{
  "vocab_size": 2048,
  "activation": "geglu",
  "bias": "none",
  "parallel_block": false,
  "init": "uniform",
  "optimizer": "soap_variant",
  "lr_mult_qkv": 0.4,
  "schedule": "wsd",
  "batch_tokens": 131072,
  "train_tokens": 654300000
}
Each number is 50 + 15 x the weight over its row's rms, rounded and kept within 0 to 99. Layers, rows and columns count from 0. The size before them is the row's rms in percent of the matrix's.

# layer 2 MLP down (transposed), 832x320, rms 0.135, rows 405-441, columns 192-255
096:46 40 78 48 65 62 60 70 44 47 58 45 53 13 74 47 34 55 35 56 40 67 25 52 50 58 52 47 52 58 61 57 38 50 41 52 43 43 55 22 40 36 34 45 41 40 63 41 73 60 46 10 36 54 59 58 53 31 50 56 67 11 57 31
102:49 55 45 38 59 37 68 50 30 49 52 61 68 51 57 49 75 59 52 46 59 34 43 53 57 31 46 38 27 35 48 31 57 45 21 34 54 76 60 63 45 49 37 15 49 47 49 50 15 33 38 39 57 53 49 37 43 59 64 67 28 77 42 69
096:42 38 54 45 31 40 27 54 44 69 41 37 41 43 56 50 47 62 41 49 43 62 51 62 62 55 40 24 65 78 19 64 26 38 22 32 42 29 61 76 52 63 60 51 46 37 53 50 67 44 37 45 32 38 58 43 57 53 43 38 47 45 49 47
102:64 61 55 49 18 60 63 26 48 42 53 43 48 55 70 59 50 60 24 50 76 66 28 55 20 72 48 60 70 62 42 55 54 54 51 76 58 35 34 42 51 44 24 21 65 51 51 46 54 23 37 18 50 63 42 50 63 65 22 34 40 53 29 41
104:44 48 64 56 54 48 70 43 50 16 46 40 47 33 49 30 61 55 56 52 45 54 66 53 45 43 31 53 48 34 64 63 44 48 43 71 43 66 65 54 41 67 46 35 58 48 77 35 48 19 50 39 41 00 44 50 41 60 40 45 54 58 31 45
096:62 41 57 86 44 59 55 56 15 73 20 52 42 47 62 52 58 47 54 55 41 44 27 52 80 68 33 66 61 34 36 63 72 51 36 42 53 08 44 41 73 52 44 28 44 74 65 41 17 23 48 65 70 54 63 46 35 57 42 26 63 34 63 71
095:42 63 29 69 51 82 68 39 40 49 27 40 70 52 61 47 65 64 30 55 74 40 36 17 19 43 46 40 33 70 52 46 59 57 42 63 18 42 29 20 63 48 62 40 23 48 86 38 70 47 67 49 24 40 36 49 86 55 39 40 20 57 50 33
097:76 49 46 37 65 58 49 54 20 55 43 43 36 18 24 46 60 55 64 69 57 45 60 45 44 64 62 31 57 77 43 50 63 79 71 34 44 39 32 55 60 37 73 26 42 86 35 40 55 72 28 57 46 51 35 56 64 42 34 47 67 55 51 33
101:34 52 75 61 54 53 54 39 51 53 50 64 51 53 39 62 28 38 34 01 29 65 29 33 29 19 66 52 60 40 55 73 43 73 40 55 20 51 82 63 50 38 55 62 19 65 36 74 49 24 51 55 62 39 46 68 86 40 74 54 71 52 28 31
089:64 41 30 68 44 44 57 32 67 49 71 39 75 52 61 35 63 57 27 47 51 20 55 50 49 53 29 69 40 33 35 69 43 68 39 14 63 39 55 43 57 71 68 46 56 25 49 41 69 59 39 76 64 58 49 40 56 42 55 30 41 40 01 68
100:48 70 73 52 53 20 20 74 48 51 71 43 63 35 62 55 44 51 67 34 58 53 66 59 51 57 51 46 18 47 60 41 25 33 54 48 71 65 43 43 79 31 39 46 88 72 39 61 49 74 44 55 56 49 36 59 74 46 32 35 78 40 73 40
098:54 42 53 57 72 54 63 51 15 43 23 49 42 67 61 55 54 25 30 26 54 63 43 48 44 56 54 29 54 34 62 39 45 71 55 71 30 60 52 27 51 33 62 61 35 19 65 31 76 69 42 36 62 61 43 52 28 43 65 54 48 30 46 68
099:48 68 52 51 59 78 09 54 36 59 21 50 32 44 61 52 23 61 36 53 55 73 68 26 23 58 50 49 44 51 33 44 51 59 48 60 49 43 59 32 38 53 59 71 38 47 65 64 62 71 44 41 61 60 55 26 41 69 26 28 68 45 67 58
103:39 38 68 35 56 22 49 80 07 43 25 57 56 57 44 57 64 68 70 66 58 76 59 42 58 31 29 44 29 56 68 60 38 36 45 27 33 39 51 59 38 66 64 27 57 56 54 70 78 39 31 32 29 40 64 62 46 56 81 70 63 23 48 47
107:65 51 44 51 30 78 31 13 86 56 62 35 43 44 46 14 39 50 53 56 60 44 42 36 36 71 58 60 85 62 46 07 55 54 35 62 57 69 42 57 61 54 52 61 39 62 46 50 69 74 74 58 38 58 40 36 51 55 60 68 75 55 24 49
097:78 38 50 37 73 36 56 48 77 52 63 52 48 61 55 41 51 57 60 52 72 40 79 44 53 61 61 69 39 86 74 50 47 72 44 43 33 46 46 58 67 43 60 90 44 80 26 40 72 42 46 50 67 38 61 60 53 35 09 56 39 45 60 71
101:63 51 54 43 18 33 41 88 57 64 57 76 43 41 62 51 78 56 18 67 49 50 58 58 35 70 38 33 72 79 50 45 40 36 59 40 44 60 59 58 41 47 37 43 42 72 49 68 50 56 52 47 55 33 51 40 51 52 78 66 38 49 39 62
097:59 70 61 49 67 25 45 60 45 38 44 67 16 12 35 51 45 55 52 49 37 40 49 33 40 61 39 51 63 57 45 58 24 43 37 33 50 44 76 32 38 45 42 28 50 44 60 54 29 52 36 51 61 50 42 56 66 55 49 42 59 32 69 30
097:79 62 37 42 70 52 23 53 58 61 62 55 49 51 56 43 58 47 56 45 57 37 41 30 36 42 59 46 35 60 59 68 55 40 32 46 61 55 43 53 67 45 47 49 46 65 31 53 55 16 50 56 51 54 28 42 48 72 65 65 48 50 54 77
106:51 55 81 17 38 48 54 55 34 87 40 59 49 34 68 58 67 63 35 36 53 55 46 27 49 47 48 35 60 13 59 60 36 51 38 47 68 58 36 35 53 43 60 54 43 51 57 50 70 50 27 53 55 73 46 69 63 36 55 57 51 27 37 65
104:71 33 60 41 41 31 46 74 71 42 55 47 41 49 62 44 53 43 75 38 74 41 62 59 54 67 58 59 54 47 51 56 65 36 42 50 33 45 56 43 44 35 68 71 64 50 54 50 68 56 59 56 34 27 57 16 54 31 38 48 53 65 43 36
096:72 42 73 19 69 57 38 33 54 34 66 56 62 68 72 38 25 50 44 55 85 49 49 51 37 53 46 53 42 58 51 44 58 54 64 37 76 44 31 68 64 56 62 48 29 51 24 67 72 62 56 51 58 71 58 29 31 39 11 52 21 55 49 40
097:52 60 25 61 41 25 39 60 54 65 48 83 60 80 47 52 60 60 54 49 27 15 46 41 56 65 55 28 41 64 55 10 82 58 33 47 74 52 23 76 38 35 26 15 29 34 56 41 37 65 61 54 79 65 40 60 30 77 24 62 45 37 52 71
104:49 66 11 58 63 31 70 61 57 63 59 59 58 49 56 61 56 58 47 53 42 72 33 57 38 28 33 34 34 50 24 31 38 55 33 70 32 96 50 38 34 64 71 48 58 51 65 61 74 55 51 52 33 54 68 64 52 72 63 48 42 57 39 40
096:08 41 38 63 59 69 37 65 54 62 43 51 40 59 46 54 66 66 47 55 49 39 74 50 43 43 73 33 56 52 67 64 51 21 64 50 48 86 85 50 64 43 44 74 58 18 57 51 56 55 58 90 37 70 42 53 19 47 37 27 41 43 48 69
099:38 29 38 54 50 24 63 47 64 31 40 46 57 73 43 66 74 49 42 60 48 46 62 64 37 44 46 46 81 66 72 35 57 57 46 41 52 51 42 38 47 41 63 37 86 60 47 62 80 58 44 50 45 61 57 38 42 54 47 64 49 64 45 82
097:30 81 39 45 54 36 53 62 32 56 31 54 51 53 33 89 64 57 39 49 55 67 32 23 49 42 51 44 68 47 53 52 41 40 84 43 60 58 39 46 69 39 47 37 68 56 57 33 63 51 57 48 28 51 48 70 48 39 43 52 36 53 32 52
098:85 39 25 38 43 61 50 57 39 20 43 36 54 54 53 30 73 68 44 49 21 41 54 63 42 34 57 54 28 42 27 48 68 36 46 37 29 59 51 63 61 23 61 52 28 60 43 37 36 30 92 64 62 46 38 49 64 76 29 56 62 68 51 54
099:55 65 39 57 55 50 36 66 35 51 38 67 54 20 55 41 68 45 57 51 42 50 62 60 39 52 36 17 35 42 38 54 43 77 45 42 41 68 35 53 44 55 45 32 71 41 38 75 44 35 73 34 44 60 37 29 28 30 40 70 54 47 67 64
105:61 37 60 41 65 64 51 57 41 57 42 68 50 57 54 49 21 35 24 69 59 64 51 53 43 27 50 69 54 39 38 64 33 33 73 67 70 60 67 77 45 67 62 56 50 60 64 49 82 53 87 70 60 73 44 42 45 48 57 66 40 30 74 40
105:47 68 62 64 53 66 41 51 49 67 48 40 48 76 47 28 53 46 56 50 26 63 53 49 67 52 42 36 70 48 63 49 27 33 41 23 79 47 57 50 51 66 40 76 48 56 55 51 44 29 54 35 56 69 41 52 64 95 33 38 47 46 57 27
102:73 49 40 71 59 88 48 53 39 50 39 44 45 32 62 68 71 58 30 31 54 73 56 73 51 93 48 54 30 66 21 64 44 71 29 22 36 42 36 62 49 69 39 39 38 44 41 13 51 71 42 42 33 78 80 33 38 41 49 32 26 73 86 36
099:32 89 46 50 33 36 71 63 25 18 27 16 51 58 41 60 43 56 39 42 59 49 78 78 49 41 38 29 67 71 23 64 47 39 47 42 38 73 40 39 36 61 50 58 56 71 41 60 50 37 75 59 55 92 27 64 53 40 48 28 19 26 46 24
101:58 47 57 33 55 62 38 50 53 58 56 55 47 41 14 55 41 63 55 38 13 24 81 74 53 38 56 42 34 37 55 19 67 49 74 46 52 39 49 30 42 50 80 47 38 61 56 21 55 18 49 51 48 44 78 61 58 84 43 59 52 77 49 73
101:47 42 51 36 93 66 50 56 37 26 48 41 53 62 72 59 30 48 51 58 66 43 55 19 57 50 69 40 12 48 61 53 65 47 49 27 42 48 44 52 53 54 38 77 43 62 19 40 31 59 53 72 57 52 39 43 33 56 37 55 59 63 53 44
101:49 52 33 29 25 63 42 21 35 38 57 65 44 77 34 37 00 57 45 39 68 53 50 33 41 42 55 41 29 59 53 35 42 37 60 52 30 65 41 41 57 64 45 70 62 73 60 44 27 48 54 63 39 24 53 20 50 38 72 13 48 43 46 42
094:33 57 61 53 55 59 56 58 63 42 51 46 49 40 54 67 80 49 44 34 31 61 40 48 60 54 53 38 46 42 47 45 70 38 50 40 47 50 17 60 70 31 52 11 26 65 36 68 15 63 53 82 49 47 46 60 47 53 22 57 48 90 36 35
# layer 2 MLP gate, 832x320, rms 0.142, rows 406-441, columns 192-255
104:45 57 15 35 61 58 72 40 48 59 70 46 39 60 47 60 40 70 38 75 64 37 37 54 02 45 29 55 45 45 49 42 51 32 68 75 65 61 25 62 48 30 54 20 27 51 57 69 61 67 59 43 59 86 63 50 59 69 51 61 64 52 56 49
101:40 41 74 37 64 56 44 42 26 65 42 53 50 21 49 32 53 54 50 29 28 59 41 66 53 64 62 28 27 89 43 41 55 24 53 54 53 61 52 64 52 59 60 64 46 40 80 31 36 44 33 74 46 46 59 71 62 45 40 53 53 48 61 55
099:75 49 25 57 52 47 47 48 49 28 52 51 58 57 69 57 78 40 57 36 36 65 62 68 62 78 50 32 54 48 40 32 57 60 72 43 38 46 47 55 29 46 24 68 69 79 85 35 52 82 48 52 65 62 76 28 61 61 70 56 50 53 47 41
102:40 76 21 69 35 43 63 63 61 19 75 73 54 74 57 73 46 65 66 60 43 54 46 52 47 39 42 55 51 46 34 59 62 45 41 47 47 60 47 53 39 53 19 50 58 50 41 48 00 55 53 48 22 38 59 38 70 25 80 49 51 83 67 90
098:49 53 52 62 59 46 53 48 63 49 52 58 51 40 53 47 46 47 32 20 65 43 50 52 39 27 57 20 33 39 29 55 41 23 59 51 78 55 52 67 12 31 21 77 62 50 39 65 59 55 36 46 58 35 44 73 55 45 54 50 53 42 43 40
097:72 44 41 37 40 65 56 37 89 65 41 49 87 52 50 43 63 74 62 52 40 66 43 53 53 45 40 75 67 65 34 66 53 39 49 78 47 41 60 59 41 50 50 52 45 94 72 38 19 50 34 39 61 53 50 74 65 37 44 60 74 46 74 41
101:45 79 51 53 72 60 12 51 08 40 78 31 76 36 53 52 42 64 56 40 58 28 33 30 59 50 56 47 38 58 43 52 38 27 83 49 45 59 47 46 35 47 87 41 31 44 56 34 46 60 43 41 58 44 32 79 55 49 85 40 28 60 53 41
104:35 49 20 60 62 62 61 59 55 37 61 66 27 73 68 39 52 44 32 41 67 50 35 72 83 37 20 33 67 36 56 42 41 64 71 57 36 43 49 50 33 47 62 77 32 59 37 66 73 53 71 34 42 51 49 08 50 27 43 68 55 58 62 57
090:44 64 71 50 27 60 64 56 59 16 56 59 18 24 67 30 39 56 75 69 65 35 60 53 53 40 41 57 62 39 35 50 53 77 49 30 57 30 54 45 42 40 53 27 65 40 54 44 48 90 59 39 32 71 44 73 60 53 26 53 30 68 22 39
103:57 86 64 73 45 48 36 45 64 34 38 56 61 27 38 59 17 26 54 32 49 74 48 15 60 38 49 36 77 39 27 70 75 61 49 64 56 39 49 50 58 51 34 44 48 59 58 52 43 44 68 49 61 29 56 31 47 73 90 58 58 59 35 41
104:68 54 27 32 59 31 77 54 54 58 55 51 39 23 33 70 39 28 67 56 55 57 53 42 74 47 34 48 49 75 42 35 38 47 68 50 37 80 60 57 30 42 80 76 62 45 66 64 55 48 21 54 36 60 52 60 26 76 63 62 57 52 53 48
098:39 68 35 69 49 27 58 60 37 10 60 54 57 36 62 50 55 38 41 46 52 46 39 85 23 58 48 50 63 32 27 28 50 68 36 67 45 65 50 45 45 58 36 64 36 66 73 47 49 50 75 52 28 36 64 58 34 17 34 51 62 43 36 29
104:28 43 50 63 37 55 23 59 52 73 47 44 56 67 79 55 58 49 47 46 55 33 48 65 24 52 50 59 43 34 46 62 42 59 39 50 65 28 28 76 47 87 22 44 61 47 35 58 55 65 67 42 41 38 52 29 58 55 52 37 52 52 55 32
106:46 61 42 35 73 49 44 37 53 49 68 69 57 62 50 41 55 57 46 65 59 53 41 72 70 51 34 72 75 58 53 42 33 71 57 63 42 68 41 49 54 53 48 33 43 54 75 40 45 37 62 34 62 80 45 32 46 45 45 36 71 60 45 63
102:40 60 36 73 21 59 57 51 35 65 63 72 48 54 26 35 63 42 66 39 47 52 24 76 53 45 24 50 50 56 42 56 29 42 85 38 59 54 50 44 57 44 54 44 43 43 46 42 51 84 69 94 46 42 49 42 33 45 53 71 58 27 47 57
100:40 57 30 40 58 52 48 51 66 47 30 42 76 26 50 69 44 78 36 65 49 59 14 35 39 27 06 38 37 28 41 62 36 42 23 48 52 45 37 68 61 81 32 54 39 33 45 38 57 49 63 48 31 35 59 40 47 67 62 30 63 49 35 64
095:38 56 55 27 54 65 38 58 81 67 58 36 67 50 45 51 58 54 59 17 43 56 50 43 36 72 62 27 26 41 54 61 46 51 36 38 24 41 47 25 37 33 44 46 42 46 71 51 66 55 70 50 27 55 52 54 64 47 45 85 65 41 19 44
098:69 35 52 66 60 80 60 41 23 28 51 41 22 25 59 60 59 48 51 67 60 68 45 82 60 80 66 42 69 39 30 63 35 35 42 34 51 64 57 66 29 40 52 63 29 73 39 60 62 55 60 43 48 47 89 29 66 67 54 52 79 57 57 45
103:80 73 54 74 32 23 57 70 32 52 57 31 60 52 57 40 77 22 54 27 75 59 54 46 51 67 48 42 38 44 42 44 30 60 34 16 44 54 81 70 60 42 34 64 71 30 55 29 54 67 41 18 41 30 71 51 40 52 54 60 42 34 44 57
102:49 58 66 42 85 63 69 63 56 17 42 56 70 59 40 63 38 42 67 44 66 56 50 55 58 51 69 35 54 38 33 46 25 40 54 42 66 59 47 58 38 34 53 63 45 44 50 31 41 62 61 68 34 35 56 60 70 47 64 51 32 49 62 63
095:58 48 43 55 52 46 43 29 56 60 37 58 62 24 55 88 45 44 66 67 48 61 38 45 55 63 37 38 41 59 66 41 45 60 55 48 45 43 82 43 32 55 52 38 56 79 59 82 45 24 49 77 71 30 39 40 40 37 55 58 61 86 42 62
100:27 83 68 50 36 60 28 51 52 62 42 64 40 47 34 53 65 62 49 60 31 32 53 70 35 39 60 18 39 56 57 50 68 65 66 54 56 46 37 43 57 48 67 22 38 48 45 29 46 67 63 66 53 53 37 53 59 38 54 35 54 68 51 58
101:40 67 54 24 60 44 81 58 66 41 62 58 55 50 59 28 40 66 63 56 65 67 49 48 35 46 51 44 69 53 73 48 49 55 42 36 46 66 55 51 27 79 50 63 47 55 59 93 69 50 69 34 38 68 94 52 61 47 55 58 41 45 74 52
099:42 17 53 40 58 65 31 69 58 52 55 65 52 45 58 68 43 44 51 66 39 64 37 68 63 18 52 43 62 63 36 49 47 51 37 51 50 43 56 60 36 46 61 44 31 81 43 30 35 50 59 70 49 54 53 31 34 36 20 52 60 51 64 46
098:64 78 57 65 46 48 55 17 46 42 55 48 48 36 52 38 62 35 19 22 66 64 50 48 68 16 23 65 65 46 34 52 23 64 54 72 57 46 41 95 58 49 21 82 50 49 57 42 08 87 59 43 22 55 68 48 40 38 21 49 40 55 56 35
102:63 61 35 66 49 45 64 58 08 50 79 54 37 38 52 59 37 49 55 49 93 33 72 25 44 20 60 21 82 75 64 57 45 73 47 30 54 56 48 49 75 31 64 58 42 53 49 29 52 51 54 69 48 40 43 64 77 67 67 63 63 57 24 47
103:61 70 67 36 41 57 47 54 65 82 55 68 54 45 53 61 35 42 26 57 69 40 60 47 56 48 36 51 38 50 37 28 72 40 99 53 55 41 44 42 44 41 52 21 17 64 58 53 40 32 43 58 50 56 54 57 60 67 67 62 53 35 66 40
100:61 58 35 41 60 63 42 25 69 47 44 37 74 55 29 58 37 48 82 54 34 41 59 65 47 28 42 64 81 77 55 44 50 33 31 52 43 36 61 36 75 47 47 41 64 46 33 43 32 39 50 39 70 58 41 25 35 75 58 57 67 58 49 51
104:39 67 33 56 27 57 61 58 21 51 51 63 85 49 52 50 39 40 47 49 57 35 52 61 62 33 67 62 46 50 49 50 42 47 51 36 38 27 51 48 55 58 63 44 43 44 47 35 54 34 33 48 36 50 54 68 72 68 51 57 26 67 55 65
099:15 66 32 49 57 45 63 54 46 59 33 42 41 54 21 21 29 45 28 65 29 44 59 52 69 18 70 31 49 60 71 40 69 21 66 46 70 48 50 39 43 52 43 23 30 45 38 52 51 35 34 55 53 48 43 57 77 46 32 41 79 51 50 41
103:59 40 70 42 51 21 39 55 50 59 64 45 54 72 43 54 48 61 53 47 23 35 29 58 49 53 34 62 60 46 64 76 42 08 52 46 70 46 51 52 53 24 61 42 51 62 78 43 46 47 65 39 60 51 19 61 57 45 15 45 43 65 63 61
101:45 64 59 25 33 27 54 42 37 19 52 60 67 83 40 69 52 73 35 53 26 55 49 42 30 45 50 46 74 41 44 46 37 69 59 36 53 46 41 59 43 80 78 63 52 66 55 33 19 62 47 32 52 64 57 65 52 34 65 51 33 49 50 48
100:14 45 35 60 36 76 59 59 54 27 39 56 44 52 75 83 40 73 53 53 34 64 56 72 39 48 54 47 47 46 41 84 29 23 60 50 41 47 33 49 21 67 55 15 38 46 31 49 42 62 58 66 58 78 75 54 57 49 61 67 45 69 41 65
103:34 46 73 60 55 68 55 42 53 29 48 52 84 46 57 37 85 49 49 62 58 37 28 71 48 33 39 61 61 54 54 42 45 47 60 39 28 71 71 69 55 88 46 41 39 51 62 48 32 73 55 47 37 37 49 51 60 27 41 65 48 54 59 61
100:64 19 38 67 40 55 77 43 53 78 09 48 43 49 57 52 48 39 13 56 51 64 55 50 45 34 31 59 77 31 53 57 64 55 43 66 76 61 69 58 42 39 37 32 60 38 57 63 70 60 34 39 41 77 52 76 35 39 48 70 26 42 67 47
100:52 47 34 58 27 66 45 20 29 34 31 57 34 55 48 53 45 61 43 41 99 93 51 57 61 36 54 45 36 58 44 53 45 32 30 48 62 68 40 23 55 74 69 38 41 59 65 59 29 24 63 33 32 62 44 38 37 67 56 47 76 71 61 12
# layer 2 MLP up, 832x320, rms 0.146, rows 406-441, columns 192-255
105:34 30 59 66 20 39 25 38 75 61 37 35 38 50 39 14 40 33 32 42 34 38 63 57 43 36 62 49 39 47 49 28 26 60 49 72 41 52 46 54 59 39 49 49 35 78 48 62 99 49 54 54 61 75 42 56 22 68 44 67 45 22 39 52
096:26 35 44 34 43 66 72 74 37 44 46 54 42 21 65 36 52 47 38 72 68 71 55 74 43 70 48 59 64 39 83 59 57 35 71 38 42 68 71 42 29 75 41 47 39 72 17 44 47 56 56 29 56 68 61 57 52 43 40 67 48 69 34 63
099:46 52 41 47 47 31 63 75 73 43 62 37 64 52 68 52 30 64 61 64 17 25 50 53 64 60 48 39 51 54 49 52 54 26 33 44 45 38 56 69 22 30 56 38 62 50 46 48 42 26 49 47 36 68 51 17 64 29 74 51 56 34 79 51
099:55 46 43 71 63 55 57 32 36 87 56 45 19 62 52 56 33 52 52 63 31 47 25 65 58 64 74 41 69 56 65 48 50 14 63 57 60 73 41 65 51 18 35 36 49 60 45 31 42 48 68 39 48 51 33 71 51 51 38 59 42 54 41 51
096:47 57 43 58 63 35 41 65 57 63 61 38 50 42 52 26 26 62 42 51 43 40 42 62 27 52 47 33 61 72 34 66 16 39 44 45 57 42 47 30 32 27 60 62 33 29 37 39 58 60 51 72 68 51 41 54 38 43 53 53 75 22 32 51
102:67 48 66 48 52 45 18 64 67 41 73 52 54 31 34 36 61 52 16 57 32 57 40 75 48 26 25 56 53 58 56 43 42 53 61 47 56 69 51 63 32 61 33 48 48 68 39 45 54 41 41 70 80 48 66 29 27 50 48 85 45 71 37 60
095:55 48 57 47 60 41 41 39 45 35 52 49 57 57 51 41 40 43 41 44 40 31 48 42 76 42 09 53 63 44 52 36 28 13 52 42 45 56 56 64 46 37 28 42 75 42 50 37 50 30 44 68 77 49 69 29 63 34 57 50 53 45 29 37
103:66 62 50 42 62 60 30 44 22 67 45 65 48 60 55 81 47 32 25 53 61 70 27 33 55 69 47 45 62 35 54 47 49 50 30 32 52 40 63 39 39 00 43 68 33 21 65 44 20 49 55 44 41 46 50 69 36 35 38 72 53 54 62 68
096:69 52 56 78 38 62 65 56 73 66 49 64 44 42 54 51 45 52 44 69 68 46 41 55 41 55 52 48 48 50 06 23 55 56 29 40 53 54 50 36 50 67 63 49 95 48 55 49 35 64 46 39 29 78 35 58 56 74 37 65 65 70 40 52
095:61 42 29 71 67 52 73 58 41 42 60 28 15 34 52 47 34 51 69 66 51 46 45 60 61 31 44 30 59 64 48 67 55 52 38 56 29 76 84 53 38 39 39 67 17 62 68 27 43 41 51 69 53 35 66 48 36 18 51 38 31 41 51 57
101:20 52 53 45 37 49 54 66 46 41 18 54 44 27 57 49 62 45 44 82 43 31 70 49 31 59 41 56 78 48 29 62 51 58 47 30 56 62 23 38 55 58 45 30 55 34 38 53 37 33 66 57 37 50 43 43 40 81 38 52 68 57 65 31
098:37 74 73 36 45 38 39 76 35 41 71 48 46 76 29 57 40 41 34 62 29 53 36 84 52 60 42 69 44 46 65 55 36 53 56 73 44 41 54 67 42 49 33 39 43 58 42 44 60 46 71 54 53 65 63 68 43 63 68 67 42 55 32 21
103:47 61 31 60 19 41 46 46 65 58 57 63 53 51 34 59 59 45 47 83 33 56 59 64 60 66 63 74 96 36 43 33 59 26 56 61 61 65 32 72 34 29 64 34 34 49 36 36 18 24 51 71 76 53 37 48 56 30 41 44 42 43 70 55
109:56 29 51 40 42 40 30 25 65 36 55 54 42 67 47 69 57 29 47 74 44 49 57 57 57 53 42 65 31 75 37 48 66 41 78 35 38 68 51 26 49 58 69 48 21 45 21 50 32 53 42 59 54 69 40 68 61 60 83 17 24 28 80 55
098:52 36 36 63 17 38 31 78 46 59 43 59 87 36 43 44 67 44 37 48 25 40 21 23 48 51 30 79 58 85 59 64 66 64 48 44 55 49 56 33 24 66 52 73 62 43 77 53 48 49 57 54 26 61 39 36 76 60 73 42 38 60 48 00
099:65 61 69 30 81 56 27 57 19 52 44 53 35 41 54 41 14 52 55 40 55 42 76 31 57 57 76 56 30 25 44 45 65 71 57 46 71 39 42 38 48 55 42 45 61 37 66 50 33 59 61 70 47 29 35 46 49 56 71 46 76 42 53 49
091:75 39 44 52 51 56 42 40 48 63 44 38 54 52 55 43 41 69 63 62 28 52 46 48 65 48 37 49 35 76 65 46 67 48 39 76 22 46 43 71 37 49 52 53 58 72 41 46 57 57 59 60 25 53 71 58 69 43 13 77 53 56 74 77
094:49 33 69 31 62 63 42 48 34 32 40 17 47 31 66 42 31 41 56 26 61 53 53 48 68 41 49 53 48 38 43 47 50 70 92 53 26 64 52 49 52 34 55 50 33 45 41 61 45 59 35 45 68 39 32 56 79 30 37 39 48 47 71 18
103:41 78 71 27 54 54 50 55 46 40 84 65 27 46 68 90 55 64 37 52 51 49 62 63 59 64 67 67 63 20 35 53 37 53 51 56 38 51 41 46 36 62 45 34 31 59 31 49 74 51 55 60 61 48 51 40 77 53 51 44 61 78 38 60
102:51 38 46 47 42 53 89 19 62 33 53 61 47 71 30 60 50 57 14 44 33 53 51 40 37 31 59 33 60 68 68 36 73 23 58 58 73 32 61 62 73 51 49 41 18 50 58 60 36 38 37 63 26 41 72 19 65 59 58 32 58 43 48 51
091:56 38 26 83 44 40 75 40 71 70 43 63 38 48 54 75 42 48 18 55 35 58 54 44 52 70 31 44 49 44 19 41 61 46 42 36 37 36 80 19 40 51 25 49 73 49 45 66 79 55 49 53 68 39 46 82 54 75 58 32 66 47 52 76
100:43 50 64 39 53 67 37 62 49 31 48 44 36 46 50 51 35 49 82 60 58 34 73 49 21 22 40 61 60 36 54 82 52 36 62 55 44 57 55 29 40 40 92 73 50 49 47 34 56 23 36 50 19 23 48 43 32 56 46 22 54 47 70 39
101:70 71 30 49 49 31 28 50 57 68 38 51 62 65 34 42 56 55 49 44 47 59 58 75 43 25 60 67 53 50 47 30 48 37 64 58 19 49 57 65 55 73 35 65 41 49 47 47 26 20 59 57 67 55 51 61 62 37 69 49 44 36 70 64
094:70 56 90 54 51 44 78 49 25 34 46 49 32 54 14 45 53 48 56 50 28 82 06 65 52 56 24 72 63 70 58 56 51 65 37 37 43 52 49 13 73 65 50 45 45 56 56 30 44 42 46 56 57 67 78 57 58 43 38 58 59 56 50 50
100:51 54 54 43 51 63 35 68 55 55 37 53 70 61 67 14 63 44 47 41 65 49 28 62 44 71 64 56 44 56 46 35 51 42 48 51 54 58 64 71 55 43 44 49 00 28 48 42 41 57 50 50 40 44 39 59 52 61 35 27 33 31 18 45
100:28 41 61 22 46 60 21 47 64 46 36 40 79 48 52 45 62 80 58 36 20 48 25 87 40 67 21 77 42 33 57 47 41 43 71 58 43 25 61 39 43 65 35 41 69 38 59 56 47 48 61 19 37 57 56 50 19 17 43 35 23 55 68 57
105:72 60 59 51 40 56 11 65 52 29 62 58 83 38 48 55 54 45 52 66 88 32 40 60 63 68 30 62 47 71 55 20 52 55 60 62 39 71 59 40 43 52 50 55 29 58 66 59 59 29 72 57 45 45 54 56 42 58 49 44 39 26 49 53
098:78 40 71 46 51 43 59 32 45 70 55 47 26 35 40 61 57 35 45 48 57 56 47 64 44 46 70 67 46 25 28 39 60 38 63 74 72 66 58 47 66 28 50 37 62 62 33 76 69 85 39 58 62 45 36 68 56 47 64 36 67 53 27 60
102:80 34 41 42 43 30 63 41 54 16 61 78 52 44 53 57 59 45 57 24 59 39 39 42 38 45 56 27 48 61 51 66 61 44 43 75 43 71 52 60 29 38 15 67 66 38 44 30 60 53 36 47 61 24 60 33 46 17 36 56 67 68 54 66
108:53 36 73 66 39 84 33 23 37 35 56 30 46 24 46 52 36 28 82 26 58 53 76 69 61 56 62 34 44 46 42 72 39 66 43 70 44 54 51 30 77 66 67 44 36 71 45 54 50 65 51 71 54 56 45 58 42 36 68 60 61 52 35 39
106:63 55 57 46 45 38 34 43 64 57 52 63 72 60 60 49 34 55 46 39 27 39 24 46 52 49 51 48 49 32 47 50 55 40 88 53 64 53 44 66 38 38 55 31 66 76 54 41 32 55 69 53 65 39 33 43 44 37 28 58 53 15 70 66
101:43 38 29 47 53 69 29 68 60 34 63 68 45 06 59 48 49 47 68 71 55 51 50 23 45 70 76 43 42 69 50 28 56 40 60 51 56 57 88 35 33 53 78 85 37 58 47 37 54 28 50 49 34 51 46 52 53 40 52 31 64 27 56 77
100:45 62 45 47 59 56 61 53 71 62 66 31 56 43 92 72 70 42 54 48 90 55 54 59 73 61 70 27 55 64 42 83 36 42 19 49 51 55 35 22 17 72 51 49 52 37 61 51 31 36 45 62 38 60 44 42 75 49 61 70 43 62 54 72
100:29 68 41 48 18 48 72 78 47 50 52 70 31 39 65 53 27 63 58 55 72 50 40 45 52 21 62 69 62 31 58 51 20 41 68 66 35 56 61 66 38 34 41 14 34 32 45 37 42 43 57 53 38 34 35 58 44 68 52 56 76 63 80 40
103:63 48 55 79 63 67 92 32 39 64 39 54 33 46 72 55 55 60 28 73 47 59 65 46 49 55 52 50 49 26 44 24 75 53 48 54 37 51 80 74 35 50 38 44 65 30 58 50 71 71 61 68 66 40 55 79 27 43 55 56 25 42 57 41
096:55 46 35 65 51 50 46 54 33 36 33 60 52 32 41 31 57 56 48 57 55 34 62 87 43 40 48 55 58 76 41 47 44 55 59 52 47 24 56 57 44 49 37 81 50 51 45 36 98 42 55 25 62 48 32 38 47 34 69 53 61 55 56 68